{
  "num_hidden_layers": 11,
  "hidden_size": 64,
  "num_attention_heads": 1,
  "num_key_value_heads": 1,
  "head_dim": 64,
  "intermediate_size": 192,
  "vocab_size": 8192,
  "hidden_act": "swiglu",
  "norm": "layernorm",
  "norm_place": "pre",
  "norm_eps": 1e-05,
  "positions": "rope",
  "rope_theta": 10000.0,
  "rope_fraction": 1.0,
  "qk_norm": false,
  "attn_scale": 0.125,
  "bias": "none",
  "tie_word_embeddings": false,
  "parallel_block": false,
  "extras": ["capped logits"],
  "init": "orth",
  "init_std_qkv": 0.0471,
  "init_std_o": 0.01,
  "init_std_up": 0.0471,
  "init_std_down": 0.0058,
  "init_out_by_depth": true,
  "optimizer": "adamw",
  "learning_rate": 0.00278,
  "beta1": 0.95,
  "beta2": 0.95,
  "weight_decay": 0.13,
  "lr_head": 0.00925,
  "max_grad_norm": 0.5,
  "warmup_steps": 543,
  "schedule": "wsd",
  "decay_fraction": 0.843,
  "decay_shape": "pow",
  "final_lr_fraction": 0.0,
  "batch_tokens": 16384,
  "max_seq_len": 1024,
  "doc_mask": true,
  "train_tokens": 111100000,
  "max_steps": 6782,
  "dataset": "wikipedia_en"
}
Each number is 200 + 30 x the weight over its row's rms, rounded and kept within 0 to 999. Layers, rows and columns count from 0. The size before them is the row's rms in percent of the matrix's.

# layer 4 attention query, 64x64, rms 0.103, rows 0-54, columns 0-63
113,190,162,154,242,159,175,175,164,213,188,186,167,210,242,215,218,204,223,223,249,223,187,184,233,233,241,167,180,193,123,193,211,161,188,241,151,193,198,217,240,229,237,161,225,182,210,158,229,225,167,213,189,178,199,214,208,172,193,258,263,172,192,166,213
087,211,186,215,205,228,227,166,202,220,177,245,215,173,166,183,212,229,226,242,205,163,213,188,244,144,113,163,230,199,238,176,195,225,256,208,177,160,172,235,167,169,184,223,162,209,163,218,241,193,240,161,202,232,232,200,232,238,212,159,166,212,174,198,199
104,201,257,191,185,204,207,222,269,200,225,150,201,201,160,145,168,234,172,203,230,175,225,210,185,191,183,277,205,236,252,175,204,261,193,182,210,199,206,186,192,171,179,207,164,212,146,198,201,215,215,224,153,248,206,244,192,211,234,189,167,168,164,204,154
083,206,243,203,217,205,209,163,199,153,188,178,243,230,211,189,166,173,196,170,183,247,187,227,180,256,259,245,242,229,189,258,209,230,144,164,222,241,223,252,159,218,189,177,200,192,218,172,189,223,198,177,208,162,178,223,171,129,186,243,184,183,202,189,208
082,182,207,204,213,220,195,203,238,186,185,218,201,158,159,161,158,286,184,193,241,151,162,162,210,195,203,207,224,188,153,161,192,219,212,150,219,227,223,249,239,197,165,206,138,188,177,218,213,252,219,234,186,213,236,218,226,235,226,229,200,207,183,177,146
110,170,160,194,230,198,180,237,225,245,208,214,142,156,164,186,174,238,207,226,242,117,176,154,210,180,213,193,176,211,186,154,177,187,224,193,212,174,226,220,248,182,178,223,195,224,157,178,244,163,157,229,210,208,233,225,235,249,234,185,221,184,172,193,180
095,183,229,240,183,209,270,187,198,147,208,260,229,173,197,251,176,206,127,158,164,180,194,181,224,261,246,214,209,193,151,145,216,160,211,182,187,192,198,220,190,201,239,195,195,226,169,179,221,202,217,207,183,201,242,202,201,191,257,162,203,224,180,160,205
110,187,164,206,261,194,222,202,231,194,187,191,184,187,183,125,232,232,209,250,225,182,190,169,206,158,211,199,201,240,261,202,209,252,208,205,210,197,207,271,184,183,208,179,218,255,141,138,233,165,165,202,185,216,192,187,182,183,217,182,160,173,154,218,186
092,218,193,190,172,238,180,217,143,195,225,226,226,185,215,186,195,229,167,204,182,187,166,163,191,197,164,179,187,182,242,169,230,221,229,203,191,241,236,212,227,229,271,238,235,164,172,199,182,217,131,238,191,181,253,150,245,253,221,164,189,220,164,209,223
114,232,197,228,183,211,214,197,145,193,252,153,258,220,242,172,197,190,193,189,223,204,211,231,217,117,158,256,199,139,290,187,203,219,184,210,196,200,229,151,189,231,174,198,176,162,216,175,159,188,206,162,194,185,182,218,204,199,196,225,174,200,187,211,215
084,238,188,192,214,241,203,206,168,181,175,178,238,177,245,163,238,184,175,187,173,184,190,226,213,149,232,206,218,225,251,220,223,205,203,261,160,171,237,196,227,224,207,185,208,187,158,171,204,158,187,164,225,226,196,191,193,215,185,130,235,204,176,200,300
082,194,181,195,191,188,201,234,170,205,230,197,166,190,226,184,202,181,154,215,215,170,134,202,224,159,197,147,189,211,186,170,234,226,244,225,169,212,273,195,219,191,255,215,226,203,176,174,163,174,149,227,240,216,240,208,253,237,232,215,189,196,133,161,213
071,203,235,230,166,265,187,197,228,143,232,189,208,213,197,189,195,247,228,174,219,181,227,205,204,185,264,272,223,177,255,206,196,171,192,200,201,201,153,187,198,237,194,180,148,182,204,193,261,182,215,181,221,232,184,240,138,186,169,171,157,220,200,237,195
080,190,205,196,256,153,218,180,242,111,189,232,191,206,210,188,188,221,220,179,192,233,249,228,215,240,270,247,215,200,186,185,229,200,196,200,203,203,202,254,199,197,241,193,177,201,189,181,250,214,220,190,194,155,140,239,146,187,157,192,172,220,164,197,179
084,214,220,208,203,207,208,204,191,195,192,272,229,210,221,202,180,139,166,197,156,188,181,179,142,233,225,185,193,233,259,203,232,234,186,180,221,200,254,195,207,210,227,170,283,197,151,168,213,133,184,214,206,154,207,155,200,198,209,197,141,214,204,219,202
102,253,225,190,174,223,197,159,165,188,155,192,255,162,265,182,224,132,181,202,146,236,193,235,203,256,222,178,198,185,202,247,202,233,211,205,182,268,218,215,175,226,193,170,201,256,193,177,193,171,214,190,245,181,194,161,187,211,179,192,203,202,201,169,236
076,228,168,233,210,251,224,220,261,219,148,203,188,232,161,145,219,199,215,232,220,204,208,182,188,159,205,215,184,177,188,236,191,195,210,254,192,165,185,178,241,176,180,266,161,198,240,191,258,155,192,214,190,215,177,211,185,207,216,163,223,122,195,231,221
103,257,181,209,170,211,171,206,169,200,198,186,228,214,224,176,177,187,232,211,184,161,202,248,235,202,235,154,219,202,218,239,211,220,200,160,244,172,224,210,181,135,118,201,202,201,223,234,205,162,223,208,203,191,154,171,228,272,164,163,177,214,221,219,250
079,214,147,209,171,201,217,202,195,216,219,235,174,195,209,188,212,228,190,189,200,150,197,182,204,188,188,270,246,209,186,159,196,232,186,262,142,180,225,154,140,212,203,223,214,213,223,146,226,218,197,223,208,236,176,232,197,174,214,226,195,156,211,174,294
065,171,156,222,307,180,193,208,173,186,207,171,181,205,176,186,195,175,205,177,219,188,218,195,172,214,234,221,194,230,221,188,189,167,211,226,216,146,232,235,204,221,281,161,234,170,200,157,220,189,197,245,199,164,183,223,193,158,175,176,216,154,147,204,221
084,264,229,190,227,158,189,179,218,204,156,144,291,194,189,174,216,201,221,209,201,182,218,175,201,200,253,203,198,262,203,246,209,188,182,219,221,136,163,210,175,199,180,172,186,156,178,231,228,163,239,209,211,187,191,157,181,203,178,178,247,194,243,207,225
261,220,246,215,251,158,196,164,217,175,167,177,225,237,189,219,231,180,215,198,170,230,267,233,217,219,228,193,208,194,194,213,232,168,166,232,169,194,173,193,157,202,196,170,165,194,218,175,220,220,244,186,211,195,117,226,137,145,141,196,207,200,230,181,208
109,206,125,193,177,140,226,210,175,194,186,203,158,188,224,190,204,259,199,222,199,200,217,227,274,218,220,258,198,215,144,216,163,139,183,213,215,249,145,179,196,206,187,191,180,227,218,232,205,237,241,143,216,206,180,194,191,193,193,210,215,254,206,181,200
086,176,196,248,152,224,264,253,162,143,192,201,172,139,197,181,154,163,229,211,190,215,205,286,215,200,233,156,207,199,207,207,223,188,206,237,223,226,180,201,189,164,204,235,245,214,231,222,161,190,211,182,215,162,208,200,233,194,232,156,172,206,188,226,187
090,214,187,159,232,190,143,161,172,199,222,272,203,210,212,197,230,186,218,179,128,241,163,220,189,209,187,200,172,156,212,202,152,261,203,154,144,239,255,257,181,207,241,187,221,209,228,172,188,202,176,203,203,203,208,163,223,216,192,236,196,206,169,177,191
092,127,212,244,228,193,170,198,198,178,171,190,241,177,185,165,224,154,268,257,195,213,197,198,165,219,221,167,223,205,251,198,212,154,221,186,241,217,189,169,144,197,135,178,205,168,223,230,252,155,207,176,189,161,188,237,206,189,192,217,183,183,216,209,190
105,158,217,202,234,216,232,228,177,161,171,220,215,154,180,225,223,85,197,263,219,221,221,226,207,203,221,217,174,217,209,181,184,149,204,164,230,211,194,205,198,232,227,170,218,162,203,159,180,223,181,203,196,182,205,202,170,166,193,219,225,177,240,144,248
081,147,251,199,193,162,210,211,198,159,183,200,199,179,245,242,175,221,171,177,216,185,219,209,185,241,212,191,216,206,214,148,249,170,160,193,250,179,207,211,211,186,140,143,223,218,171,203,194,184,238,162,189,187,257,255,197,199,152,208,168,272,202,180,190
097,212,190,230,173,250,265,223,179,235,195,164,159,225,166,211,210,219,213,156,253,167,212,167,187,154,204,205,226,221,215,203,223,190,163,198,199,159,164,155,266,189,236,191,167,207,166,204,195,245,201,237,229,218,191,183,197,164,213,155,200,190,230,250,258
093,221,224,164,198,190,223,220,199,172,175,227,222,200,156,215,211,106,233,271,207,226,202,250,179,175,162,117,213,197,229,195,195,241,214,184,185,179,215,188,183,184,247,211,230,188,177,158,151,195,167,227,176,181,200,229,218,200,203,191,232,192,243,222,239
095,240,162,176,232,185,208,224,177,190,219,202,212,162,214,199,222,189,159,245,203,209,210,158,199,162,135,257,168,179,238,162,192,205,205,136,192,213,244,240,267,255,235,165,197,194,190,181,212,182,188,232,177,154,193,152,176,220,170,226,187,218,189,185,235
103,150,170,154,200,192,186,201,200,198,177,228,209,207,146,205,234,198,223,247,168,179,200,130,166,242,197,204,208,202,223,232,182,192,190,176,196,262,174,153,160,181,233,172,208,253,212,219,216,260,178,213,178,190,198,220,196,195,187,215,209,216,288,144,221
101,242,244,207,186,197,173,204,206,208,182,169,228,243,215,197,229,186,210,244,184,195,212,210,217,174,190,243,133,209,201,212,164,270,175,214,161,216,248,172,158,218,221,201,224,197,218,211,173,132,174,208,217,151,170,206,177,237,144,270,180,206,232,228,206
097,153,178,220,237,193,231,221,219,209,158,201,158,122,223,231,179,251,171,195,223,174,159,175,189,197,210,169,227,191,176,174,219,163,236,150,221,202,167,207,263,202,196,219,236,141,166,162,234,233,226,209,166,185,240,208,234,192,194,161,215,233,187,202,190
111,234,181,146,177,198,119,199,156,242,260,214,164,202,196,238,144,213,190,161,223,154,203,180,179,219,195,198,199,170,161,172,141,142,186,176,233,188,234,188,223,150,188,185,204,188,226,219,211,229,220,247,194,227,235,205,229,218,238,220,218,200,191,204,207
099,211,223,172,228,141,201,168,216,223,190,185,189,233,174,193,223,154,201,225,170,268,250,241,195,194,214,208,194,246,211,268,197,226,165,212,181,168,189,188,141,201,183,166,222,219,226,194,217,171,199,188,228,202,153,209,138,115,205,223,204,178,224,219,210
094,213,184,188,263,147,151,179,241,205,136,200,190,212,180,189,165,203,220,179,181,204,219,217,191,234,255,193,236,235,186,277,164,172,205,179,194,178,195,192,230,200,154,172,177,215,206,206,255,206,213,176,202,193,162,245,178,158,229,189,261,176,239,181,216
078,215,215,166,146,222,185,213,157,145,181,227,245,206,220,214,161,197,156,200,194,234,179,242,194,222,215,244,169,123,185,242,204,200,165,221,252,246,204,191,239,236,203,197,226,202,245,233,193,127,192,219,187,188,186,169,204,237,189,174,222,229,212,218,174
104,205,221,159,197,185,268,175,189,170,193,225,233,224,227,216,215,211,170,152,180,249,190,260,175,207,240,198,184,196,229,225,241,215,178,189,207,189,147,219,199,249,199,120,203,163,183,207,202,264,239,195,170,215,189,154,190,165,169,149,209,213,199,190,234
096,141,206,175,175,216,191,202,225,194,274,246,201,185,157,226,176,246,173,178,215,144,178,165,180,251,200,181,163,204,153,189,192,188,208,203,202,174,217,169,211,174,255,226,226,213,165,180,231,213,173,264,189,210,248,216,219,205,258,189,235,215,208,180,161
088,159,190,199,245,164,168,193,247,161,182,228,168,176,159,198,194,245,217,188,213,216,224,239,174,257,244,173,241,200,164,198,185,169,231,162,209,212,177,284,189,167,182,195,167,194,202,199,236,231,231,230,214,194,171,258,201,148,199,215,215,167,184,178,168
095,206,162,209,191,209,183,180,191,285,182,251,148,162,166,201,208,206,207,208,193,170,142,162,179,210,168,143,234,230,188,189,146,193,241,196,183,227,216,210,216,183,224,203,222,204,208,219,179,178,151,236,227,221,257,136,258,239,214,199,203,201,189,216,204
112,170,176,192,237,183,156,156,219,209,219,245,197,201,209,192,260,245,215,115,187,190,227,154,163,242,220,213,202,233,235,195,193,182,227,201,228,179,204,242,204,144,184,194,181,220,180,178,255,230,231,229,165,189,207,185,190,153,227,159,190,189,209,188,137
093,190,181,172,198,220,159,207,170,239,195,251,175,165,185,202,194,229,216,243,248,198,148,177,178,193,165,156,166,195,163,197,176,165,243,213,201,173,229,217,249,221,206,234,220,194,198,223,206,181,135,238,199,215,274,158,263,235,201,196,249,199,183,195,203
102,220,183,187,239,200,204,193,210,196,188,201,196,213,239,206,246,176,221,201,167,206,234,190,271,207,222,248,223,224,168,228,184,150,183,258,191,191,168,216,194,176,171,145,154,219,244,171,209,201,270,168,210,202,140,205,137,162,204,209,215,192,224,178,253
089,181,222,226,177,185,222,177,228,188,221,169,205,185,192,217,219,171,176,215,174,157,246,194,273,229,231,189,274,209,201,205,207,170,194,203,175,213,154,139,167,200,160,162,154,173,203,167,223,253,245,179,176,200,156,223,146,174,184,194,195,211,208,201,256
102,168,166,144,204,175,187,210,186,235,246,210,182,189,210,198,203,220,183,209,238,167,145,161,185,206,162,197,197,250,212,133,177,193,227,176,212,188,261,213,221,188,237,238,252,199,170,175,199,229,122,242,172,201,255,208,216,219,225,239,183,213,189,201,232
090,230,202,157,167,212,207,200,171,177,226,193,212,218,227,159,204,272,205,206,192,238,172,236,172,151,163,236,153,183,245,179,224,282,197,205,169,159,236,256,170,221,238,248,205,230,184,230,178,186,193,222,184,251,230,190,193,204,211,194,200,193,165,217,177
115,221,250,198,231,187,178,144,239,189,170,184,208,245,194,243,215,200,218,176,167,213,248,189,216,223,231,173,187,213,192,243,215,197,174,222,192,159,150,172,169,185,146,168,129,202,228,207,231,237,261,188,221,195,143,199,174,190,152,173,212,217,242,205,187
102,224,182,176,186,155,146,225,179,127,181,240,256,234,261,200,225,221,238,204,169,227,195,247,195,174,202,198,151,158,231,232,224,214,198,205,184,195,230,251,194,213,224,201,196,175,185,176,189,115,193,154,233,225,189,219,199,221,165,203,207,194,172,189,189
115,195,161,235,218,183,161,224,262,235,225,208,163,198,208,191,214,219,178,179,247,142,173,152,207,145,169,195,233,200,183,166,183,236,225,204,196,151,224,215,218,151,177,235,205,199,225,154,219,167,192,233,197,214,197,228,226,233,256,193,182,135,154,206,200
112,199,156,222,150,219,222,235,159,211,270,176,156,158,177,214,201,201,198,177,249,155,179,210,169,164,159,179,228,165,210,156,181,192,205,184,235,249,204,154,228,189,271,178,225,196,188,241,206,222,210,195,172,183,232,189,239,215,259,197,219,206,206,229,185
119,219,133,216,156,242,215,243,171,209,231,215,172,189,209,175,209,201,188,185,268,161,172,208,214,168,165,206,186,201,218,185,180,251,218,177,256,170,238,207,230,178,206,209,233,173,173,222,221,128,194,195,190,204,227,195,224,223,242,198,162,174,141,259,208
051,215,213,193,251,198,221,178,242,192,137,190,195,164,191,187,207,172,195,273,184,255,212,200,193,222,173,210,180,157,164,171,206,226,147,194,185,224,171,269,183,266,224,207,181,187,187,184,181,228,174,170,161,206,216,194,191,156,171,212,239,188,163,192,137
143,196,193,182,186,213,221,243,143,193,261,210,192,167,200,206,187,236,209,169,201,196,165,162,152,202,158,211,154,176,211,143,214,206,214,156,212,229,247,220,226,238,235,174,197,159,193,229,156,246,158,215,181,197,267,154,245,219,210,238,188,207,224,181,195
# layer 4 attention key, 64x64, rms 0.101, rows 0-53, columns 0-63
102,179,191,211,181,221,193,201,185,184,221,203,179,129,163,216,224,241,259,195,235,180,192,174,222,158,203,176,241,207,261,172,207,182,168,204,221,224,196,252,177,129,172,204,154,231,168,207,157,215,222,194,204,208,247,159,218,187,250,190,182,181,198,265,228
089,243,216,181,182,224,212,249,210,217,159,166,215,214,208,155,198,126,157,221,195,241,197,247,162,244,230,198,179,204,141,241,212,167,215,212,196,212,217,167,221,240,211,174,243,228,243,234,151,181,152,199,242,177,167,203,166,212,178,183,167,220,212,189,175
109,150,205,260,200,215,246,211,147,154,192,206,243,244,188,206,199,194,194,216,161,238,173,195,220,201,157,156,183,178,216,185,248,230,220,192,147,220,205,265,178,251,221,205,195,202,211,207,172,204,211,168,196,199,181,120,172,200,180,226,221,225,243,161,224
081,182,171,191,225,197,196,231,263,263,161,222,166,174,224,190,216,198,218,205,193,163,219,192,133,230,137,229,219,240,198,183,152,187,183,184,169,220,191,129,282,167,216,241,209,189,225,199,191,194,179,180,203,170,175,177,224,252,186,199,215,188,216,203,214
092,159,188,217,164,242,206,220,133,141,187,210,212,129,210,218,206,182,219,176,152,215,174,196,199,212,166,202,207,245,216,178,216,186,242,199,223,189,217,182,185,232,258,241,207,203,197,230,189,194,203,226,196,248,256,122,241,166,208,225,188,164,225,176,212
107,155,178,245,175,208,171,263,154,216,221,211,195,163,211,194,210,195,227,179,175,241,197,186,190,152,185,200,213,224,247,114,222,213,217,180,244,207,225,213,188,156,196,250,177,197,192,220,166,211,216,175,162,234,256,170,219,169,245,188,156,186,165,200,167
084,150,151,205,192,239,156,229,203,244,220,218,199,200,220,192,177,232,183,150,244,181,216,173,205,213,190,178,214,239,205,164,183,257,176,155,267,195,232,166,174,196,140,243,179,198,250,232,188,199,193,124,170,181,209,189,200,234,194,214,174,211,222,207,176
111,206,226,223,220,207,217,241,186,192,226,205,193,187,221,193,197,135,243,220,226,271,156,213,181,224,204,157,219,167,213,165,216,226,244,182,177,246,224,213,186,219,266,262,192,197,216,180,144,179,181,149,163,184,189,165,189,212,208,231,212,180,161,142,186
076,186,209,174,200,215,243,232,170,230,221,179,158,154,216,174,150,158,249,194,189,234,165,191,213,172,213,255,183,198,179,147,190,219,234,171,252,236,214,184,218,221,225,254,235,180,208,215,185,224,167,193,161,189,264,161,268,226,221,223,189,220,205,183,211
091,203,221,197,171,168,233,205,240,185,172,189,182,211,173,223,195,209,241,189,145,176,193,252,158,204,176,209,190,208,143,270,216,176,189,246,210,124,167,162,214,207,184,176,217,214,189,220,202,141,225,284,212,221,208,201,212,198,217,184,258,195,233,206,194
124,200,205,231,198,212,199,212,242,209,201,188,148,195,225,260,182,137,250,237,215,233,191,222,212,232,229,233,211,162,160,211,211,203,184,172,208,262,153,167,164,168,204,251,187,227,260,195,176,169,195,131,188,141,179,201,196,216,164,205,219,204,221,217,210
114,186,182,194,183,229,209,233,147,185,201,213,186,139,192,218,170,209,244,199,187,189,163,190,179,194,206,245,188,201,190,178,181,206,235,159,262,185,187,194,204,184,166,196,215,172,180,256,193,229,186,201,144,238,285,181,272,219,270,196,187,216,218,195,162
111,204,231,208,219,167,209,176,239,210,193,195,209,269,176,218,206,177,170,208,183,201,244,241,216,247,185,166,190,182,192,211,202,202,197,220,138,231,195,177,145,178,206,191,205,228,258,176,196,161,233,193,238,149,153,207,150,229,134,191,265,199,214,202,240
100,228,208,256,226,169,178,174,216,220,169,192,235,239,187,214,221,167,191,234,242,195,225,188,212,206,212,149,213,188,167,233,204,200,196,225,151,171,180,191,142,202,201,201,166,204,225,147,208,135,223,183,215,179,120,208,136,209,169,199,267,167,202,197,204
114,163,164,187,193,210,191,225,164,245,240,220,212,193,224,160,156,199,203,191,253,205,150,197,215,197,194,230,239,202,184,126,178,213,225,189,234,253,210,156,202,177,197,259,216,146,198,195,178,244,184,202,139,220,261,224,244,216,222,196,216,231,178,194,183
076,189,204,204,241,141,158,202,222,201,216,218,180,221,189,200,210,129,219,269,244,196,190,223,179,244,187,263,232,166,184,180,134,193,192,197,211,206,137,208,221,192,126,200,191,204,216,196,230,224,191,199,156,148,179,228,213,168,163,202,214,201,219,223,194
113,212,200,194,238,201,208,164,231,217,209,172,223,220,230,192,239,161,219,196,173,228,228,228,187,219,190,169,207,190,195,238,232,213,160,231,147,190,195,234,168,193,232,226,154,245,232,176,183,186,223,151,214,207,84,182,143,182,174,201,182,203,184,184,243
091,235,225,190,180,219,163,173,258,266,177,201,164,193,201,192,216,122,188,237,191,225,229,207,167,233,228,232,209,213,195,230,186,216,234,251,144,213,112,178,202,188,210,237,203,188,199,201,203,210,175,168,192,221,130,229,179,175,178,199,236,182,203,194,203
119,189,165,209,174,196,218,228,172,165,222,216,210,185,216,193,151,171,250,197,229,180,168,213,135,171,166,193,203,194,258,167,198,231,257,184,230,175,227,158,213,216,202,196,245,212,231,220,194,198,169,204,196,215,278,189,273,230,233,226,168,180,228,209,155
114,169,159,213,198,237,235,212,179,216,251,225,204,126,244,200,167,236,194,180,207,172,193,165,193,176,206,162,216,214,192,158,229,189,194,193,234,215,197,198,209,201,207,263,193,173,148,205,161,217,211,174,184,220,294,190,258,233,245,200,181,192,185,195,155
098,170,154,192,174,229,198,243,200,239,241,208,162,155,205,208,176,190,217,218,189,215,187,190,201,163,194,205,219,253,191,168,174,208,184,191,227,227,230,182,237,186,222,281,216,190,181,219,172,244,156,191,155,193,304,173,247,224,220,210,172,197,171,196,206
047,199,166,194,205,234,202,206,200,278,133,217,168,137,170,181,203,180,192,176,170,184,214,171,193,193,226,196,236,244,204,217,177,174,209,177,226,196,201,142,217,165,177,234,183,204,169,210,205,157,194,209,202,208,282,208,252,198,251,183,174,145,195,241,204
157,226,194,158,146,206,169,219,167,194,231,258,189,165,207,233,200,205,203,233,183,183,153,173,187,161,187,215,195,178,230,192,167,227,227,142,246,186,220,191,217,218,199,194,248,171,163,240,184,179,175,221,188,209,295,172,232,238,251,231,193,211,233,204,182
097,227,213,169,205,235,162,170,240,211,162,153,249,226,229,174,230,177,224,225,185,164,181,212,173,221,163,232,213,121,198,244,201,196,196,191,215,202,194,219,193,206,160,163,170,181,254,199,218,187,205,186,201,243,119,215,192,197,178,212,267,201,255,199,190
084,182,236,207,232,188,240,209,214,148,182,206,214,192,202,179,176,186,186,233,273,169,217,170,213,252,236,171,163,178,208,200,186,217,256,179,213,207,129,226,184,246,184,201,187,205,200,169,262,197,208,225,198,144,139,226,176,194,224,158,173,197,195,226,153
090,188,156,191,198,193,192,206,239,178,215,227,220,193,175,178,198,243,172,135,234,199,196,189,148,198,240,163,251,208,155,215,170,250,205,206,231,233,198,220,273,179,203,225,169,153,173,218,158,238,211,192,216,210,220,199,236,243,209,191,194,270,184,223,152
095,212,138,209,241,171,213,171,205,139,219,172,218,203,244,208,186,222,196,196,259,173,158,193,159,168,168,203,220,142,194,227,236,184,186,224,244,209,190,213,220,203,184,231,199,180,161,167,189,204,197,216,185,163,264,202,286,182,203,198,189,229,181,252,170
084,192,195,275,169,206,133,203,186,191,191,214,215,273,162,241,187,237,169,186,247,154,175,217,239,201,195,218,234,237,161,210,185,199,223,224,216,194,221,162,195,215,173,144,215,177,190,220,197,181,198,207,207,183,254,224,195,211,162,218,289,215,193,213,202
091,213,195,156,190,192,189,175,179,229,212,181,180,217,207,185,191,201,160,173,136,244,221,224,217,151,143,255,194,180,209,199,278,171,158,155,209,211,233,185,180,199,201,204,250,190,204,192,147,208,197,172,223,238,228,204,205,198,209,226,225,146,212,177,277
086,144,182,224,245,232,225,184,197,237,193,98,178,210,265,188,195,214,249,186,226,173,200,179,169,234,197,248,224,206,171,206,231,193,206,198,215,236,169,226,200,184,225,219,171,210,201,181,244,195,161,211,230,200,134,190,237,164,187,155,191,188,204,235,189
095,208,248,194,242,154,188,182,216,193,235,215,176,162,232,210,203,178,198,209,254,129,204,228,181,195,193,195,202,220,153,176,244,194,218,232,178,188,189,187,177,228,205,256,219,238,130,131,194,178,199,194,184,104,203,212,211,206,202,178,210,186,167,212,224
095,235,145,196,228,141,184,196,177,172,200,222,207,216,144,179,197,214,180,152,196,218,220,150,185,168,235,156,222,236,209,191,183,195,207,197,207,218,208,228,231,186,177,197,242,140,181,173,195,242,167,219,278,200,178,205,234,190,228,240,148,221,255,234,186
114,161,196,231,250,155,228,190,228,213,183,180,192,228,177,181,209,228,198,310,199,129,217,210,180,213,196,230,167,168,192,193,193,226,185,224,173,195,160,184,191,234,204,155,234,167,174,142,241,190,187,229,208,163,153,201,183,211,194,193,233,232,223,228,187
095,196,210,197,151,210,168,162,139,163,211,176,192,158,203,204,155,193,198,135,208,234,208,234,230,227,244,151,209,229,186,223,232,211,211,166,249,185,208,233,167,179,171,248,159,230,185,251,202,202,235,196,179,233,250,199,234,177,228,197,178,149,186,174,181
103,193,168,254,172,224,225,237,191,184,180,175,169,142,232,236,193,165,186,167,191,244,206,223,148,192,149,237,203,199,192,180,233,253,199,203,205,196,174,146,211,209,207,214,221,213,183,237,172,244,206,196,185,254,237,169,214,123,225,184,155,167,176,228,192
101,249,249,204,262,167,198,183,276,215,202,219,194,240,229,180,225,197,160,231,222,190,224,196,218,226,213,199,196,184,214,200,169,182,192,202,160,242,214,184,209,220,237,160,182,195,198,158,209,182,147,197,190,126,127,219,156,231,174,212,195,227,149,199,186
084,196,207,207,202,188,234,225,249,184,220,240,190,196,172,218,253,210,207,209,213,198,241,179,215,178,198,229,222,239,239,158,261,180,203,187,203,263,233,165,247,129,191,235,159,237,166,185,175,205,211,138,206,144,182,180,164,229,188,173,196,182,204,240,218
080,205,164,154,207,218,175,206,233,280,193,231,176,162,233,186,155,242,226,160,236,179,186,172,196,160,169,211,221,234,186,172,166,156,174,158,223,186,183,208,227,176,202,260,199,188,195,213,206,233,163,162,148,205,240,209,216,225,244,209,227,233,171,170,173
105,156,188,195,224,231,221,191,201,161,170,179,174,202,196,242,167,169,205,223,246,172,230,160,287,171,214,244,194,195,197,215,203,202,145,170,205,214,158,214,226,206,220,170,194,202,202,152,231,174,205,173,201,146,160,266,168,186,197,227,253,208,239,181,233
085,197,189,177,192,240,216,246,167,243,215,188,196,179,253,206,167,206,210,148,222,197,163,179,227,168,195,218,217,211,228,136,174,226,211,179,247,201,222,228,229,217,200,238,202,161,222,206,182,219,182,189,160,178,266,171,246,206,236,205,115,249,185,193,172
108,169,230,235,228,230,213,231,219,187,188,215,235,202,229,182,219,210,150,223,228,183,237,145,224,229,197,201,200,228,243,155,236,249,223,204,162,276,218,185,176,189,216,165,211,218,205,157,215,194,188,123,206,159,163,200,170,238,150,165,185,197,172,183,207
094,175,201,157,167,234,206,245,169,179,233,216,192,144,220,201,192,202,233,154,210,235,169,176,199,182,201,191,216,174,242,178,201,240,244,148,256,240,215,197,252,195,200,223,188,174,195,233,197,252,189,182,194,210,283,187,227,214,229,197,131,195,174,188,179
077,176,200,198,212,288,247,241,194,221,208,157,204,194,254,188,179,178,191,234,267,219,207,188,241,193,221,222,231,218,176,152,220,291,166,217,201,220,176,216,201,192,169,214,223,216,240,159,170,186,184,143,200,173,192,198,167,196,220,189,169,195,168,192,199
061,184,212,181,157,259,209,223,191,174,250,208,188,139,258,204,173,232,204,222,217,207,181,187,214,209,224,238,180,211,199,174,182,221,222,147,263,247,186,235,230,213,217,225,204,189,177,232,177,243,187,171,180,169,250,203,234,232,218,181,146,230,147,207,161
065,263,208,213,239,142,182,165,208,192,172,185,193,208,168,210,250,160,215,224,202,224,218,219,210,198,205,140,246,205,246,246,240,173,180,219,160,166,195,157,173,166,170,219,165,241,197,191,191,177,204,174,238,194,180,242,140,184,180,225,162,186,216,240,232
069,230,167,229,249,125,165,168,217,216,141,195,196,214,171,220,238,169,224,161,152,212,227,237,173,165,200,192,227,227,226,268,217,171,210,221,153,174,196,152,190,167,178,199,166,209,232,182,206,152,225,180,229,194,182,220,173,170,176,204,212,179,226,229,228
077,194,196,200,179,222,233,248,155,195,259,210,193,179,215,190,154,231,178,194,222,185,174,184,182,172,217,216,174,189,195,142,205,229,246,174,236,207,219,198,203,207,208,197,223,163,172,220,174,220,162,196,199,214,297,192,277,218,222,188,155,236,160,203,143
099,169,249,178,190,222,253,265,183,166,208,166,189,173,235,213,148,189,223,232,227,157,156,199,212,214,186,227,167,236,177,150,155,221,217,179,242,221,185,229,225,243,205,193,253,194,234,201,199,203,178,208,176,180,259,172,249,234,205,207,196,179,185,169,166
071,212,194,236,233,192,165,148,215,238,154,177,164,217,161,197,258,174,197,182,154,232,249,211,232,215,219,192,213,236,210,230,218,156,167,229,152,169,173,187,186,185,233,223,161,232,200,177,213,190,208,201,226,207,133,215,135,162,197,205,192,148,202,214,240
106,175,209,210,176,226,198,216,208,211,177,202,192,210,190,220,183,210,238,272,247,174,171,188,227,271,240,199,214,203,132,205,148,242,248,206,259,190,133,226,156,188,207,226,211,178,200,199,204,147,187,214,166,147,191,165,195,229,191,179,216,228,227,204,202
072,188,212,225,149,279,242,190,150,224,201,219,217,175,222,182,213,183,195,183,176,209,204,167,160,229,209,199,179,229,241,171,258,234,199,216,172,178,225,224,190,207,200,241,211,247,164,249,175,236,176,163,176,245,227,159,206,191,211,191,153,254,167,162,193
063,187,189,113,175,231,222,211,197,196,228,194,207,184,234,196,168,221,161,158,210,167,180,175,182,190,160,242,163,143,206,178,220,202,178,178,234,182,229,212,260,224,159,168,241,185,182,211,165,227,191,215,218,214,263,179,254,225,265,203,200,198,229,184,215
072,203,208,149,144,263,212,229,185,211,253,199,200,178,253,217,137,207,168,196,221,169,170,194,186,194,187,226,179,161,200,162,180,241,221,183,231,215,231,232,204,236,206,197,232,178,163,232,160,222,189,205,158,218,256,170,255,245,198,191,213,245,187,180,175
305,166,172,182,175,233,214,232,154,192,241,225,192,144,215,199,170,229,201,192,213,181,159,167,195,173,183,198,193,212,206,169,169,202,220,156,251,216,213,208,240,206,212,233,224,183,174,221,192,225,195,212,158,209,304,167,281,225,249,195,176,211,181,198,174